Part of a small language model's weights: vocabulary 2048, rotary positions.
Each number is 50 + 15 x the weight over its row's rms, rounded and kept within 0 to 99. Layers, rows and columns count from 0. The size before them is the row's rms in percent of the matrix's.

# layer 9 MLP down, 160x640, rms 0.11, rows 129-137, columns 160-319
097:61 58 52 44 46 66 62 84 56 36 42 41 46 36 54 52 49 37 51 65 52 63 57 23 43 63 52 52 84 62 50 50 74 56 59 52 35 64 28 63 63 67 49 46 46 61 39 51 43 72 23 72 46 49 53 40 33 47 55 58 27 41 38 43 34 63 61 58 63 56 38 50 46 48 50 55 64 73 46 34 47 52 21 48 67 55 75 38 60 49 61 18 80 52 48 78 45 41 28 36 33 42 31 47 52 59 55 64 63 35 37 60 75 69 54 62 37 53 38 63 45 39 53 51 36 62 29 56 40 51 89 70 35 32 69 27 59 36 53 33 60 40 64 69 32 79 50 31 66 41 73 39 21 60 43 55 58 55 73 26
099:70 56 00 46 47 51 31 42 20 35 65 15 52 71 13 41 54 66 37 70 64 20 31 61 52 51 45 54 59 60 63 37 56 44 59 28 43 45 63 28 49 39 15 78 79 24 35 45 56 67 39 31 65 63 36 33 32 40 39 38 53 75 54 57 81 79 70 36 41 58 83 62 41 47 32 65 50 65 34 76 46 46 43 38 67 58 39 51 28 49 58 29 40 47 61 46 65 52 46 43 43 63 64 52 76 49 27 59 99 61 52 57 33 67 42 40 31 42 41 63 53 26 41 47 44 52 62 53 53 53 72 26 66 47 21 43 49 49 64 67 31 62 77 51 56 31 40 54 56 50 37 56 51 55 63 52 51 60 37 10
098:60 70 61 47 41 54 36 69 33 37 60 57 31 64 26 51 58 53 60 38 43 24 70 71 55 39 70 57 35 46 70 53 69 49 57 62 53 20 49 56 49 29 50 22 81 55 39 51 11 19 71 23 28 36 43 51 46 25 57 67 52 54 67 52 46 63 03 33 48 54 50 77 40 72 24 52 39 72 59 76 46 33 53 34 23 50 57 56 56 56 49 58 81 31 58 41 63 74 30 48 63 45 45 53 65 62 42 59 49 54 49 45 67 58 46 44 34 33 62 53 58 49 44 70 38 24 37 51 68 53 33 61 65 17 47 37 56 39 60 29 63 43 42 48 35 57 62 57 29 41 20 45 69 33 55 52 55 61 42 64
099:30 57 47 20 52 55 27 58 64 55 61 67 54 54 81 32 57 46 07 59 51 64 51 48 73 87 42 30 28 66 64 41 42 72 55 50 60 41 24 54 19 68 55 53 49 45 29 49 60 67 52 52 21 37 76 47 78 55 70 55 33 45 64 42 41 53 42 62 50 51 39 58 32 64 07 75 46 37 39 43 35 67 39 41 69 56 69 48 64 56 57 42 87 36 66 46 51 40 73 31 34 48 55 49 63 53 59 43 53 41 47 66 61 64 53 37 71 54 49 70 52 64 42 49 42 65 80 68 66 54 43 75 39 19 35 45 68 56 63 68 79 31 64 66 28 23 59 28 56 37 70 14 44 46 43 59 39 58 51 14
093:71 44 42 52 25 52 57 41 43 61 62 46 49 51 45 58 16 49 40 39 68 43 38 68 56 65 48 52 34 45 69 63 42 73 75 29 51 42 55 27 16 65 58 38 38 54 42 46 38 61 32 99 32 63 54 56 51 53 76 49 64 46 35 56 64 40 40 67 43 62 49 52 53 62 44 51 16 52 48 29 47 34 47 37 57 38 51 24 51 39 51 51 72 69 55 38 47 43 43 32 55 60 58 33 41 39 53 54 32 66 49 50 49 49 51 42 45 33 65 31 61 39 35 52 21 58 72 46 82 49 59 90 44 45 32 46 76 55 47 31 76 44 38 48 49 24 23 44 67 61 56 33 73 46 63 51 23 49 74 32
100:60 52 52 60 41 49 78 23 40 38 50 51 34 73 18 15 81 45 43 67 70 38 52 54 44 26 55 57 68 61 50 30 50 60 70 49 43 71 44 58 53 79 77 44 72 33 58 50 00 80 64 39 74 50 30 49 48 53 64 21 35 48 61 29 80 73 28 50 43 59 70 64 26 70 58 45 66 56 40 30 68 52 53 70 74 20 25 62 41 46 61 29 48 49 32 58 41 59 79 37 36 58 42 46 39 44 84 44 27 41 51 45 61 67 66 34 16 54 52 62 66 44 54 53 66 58 48 58 50 36 68 66 55 43 52 47 60 52 58 22 48 36 54 44 50 45 56 34 72 48 59 54 23 36 76 43 26 30 44 59
099:31 25 56 41 64 40 34 32 76 42 43 47 53 31 64 58 65 45 37 67 43 33 41 51 29 40 75 27 46 56 48 43 53 54 21 52 30 52 64 38 50 42 70 53 30 47 52 47 04 49 40 70 43 60 65 54 45 33 76 28 52 28 56 65 58 43 15 48 68 25 43 48 32 67 51 41 75 42 28 41 22 55 70 61 39 49 59 35 54 44 63 58 64 56 48 48 44 46 40 50 28 31 49 50 47 45 52 53 69 67 31 61 36 37 53 77 34 56 41 24 20 58 57 57 25 64 68 47 58 38 41 48 49 58 45 65 53 43 49 56 34 45 43 58 41 47 41 67 39 49 69 42 89 51 49 60 53 38 36 34
098:41 44 55 45 65 66 64 67 56 38 49 55 57 69 43 58 42 57 31 48 36 30 74 33 30 37 35 34 22 51 29 49 45 40 46 61 69 59 34 33 56 35 53 36 52 37 45 55 51 42 16 50 41 65 23 68 53 21 52 17 38 70 31 78 83 48 42 36 47 54 65 72 43 39 53 46 34 27 35 40 45 65 54 52 54 31 43 30 46 91 31 48 53 56 71 50 40 51 63 53 46 58 53 14 68 71 74 48 14 34 50 33 58 46 56 31 56 25 32 43 60 34 50 84 32 55 46 72 46 49 50 53 50 53 56 43 78 63 37 70 44 66 50 57 53 50 43 25 51 22 69 39 47 33 39 62 39 76 71 74
100:34 44 67 65 32 26 60 55 63 34 33 60 60 24 78 31 54 45 43 82 51 44 45 33 65 38 81 62 70 68 36 35 54 49 61 66 56 67 52 50 30 73 35 61 59 76 58 49 27 61 23 36 24 75 55 26 50 76 32 29 21 63 46 34 49 61 72 19 57 48 31 09 53 54 22 65 90 51 52 68 75 19 65 60 47 31 36 63 57 48 52 38 51 47 35 44 41 40 52 61 58 43 43 68 76 44 63 60 04 62 52 49 59 41 46 34 45 42 26 47 36 16 42 44 51 50 59 38 65 50 42 44 45 75 68 72 47 36 37 38 69 37 66 21 55 08 49 54 59 47 43 34 72 47 63 52 41 45 50 43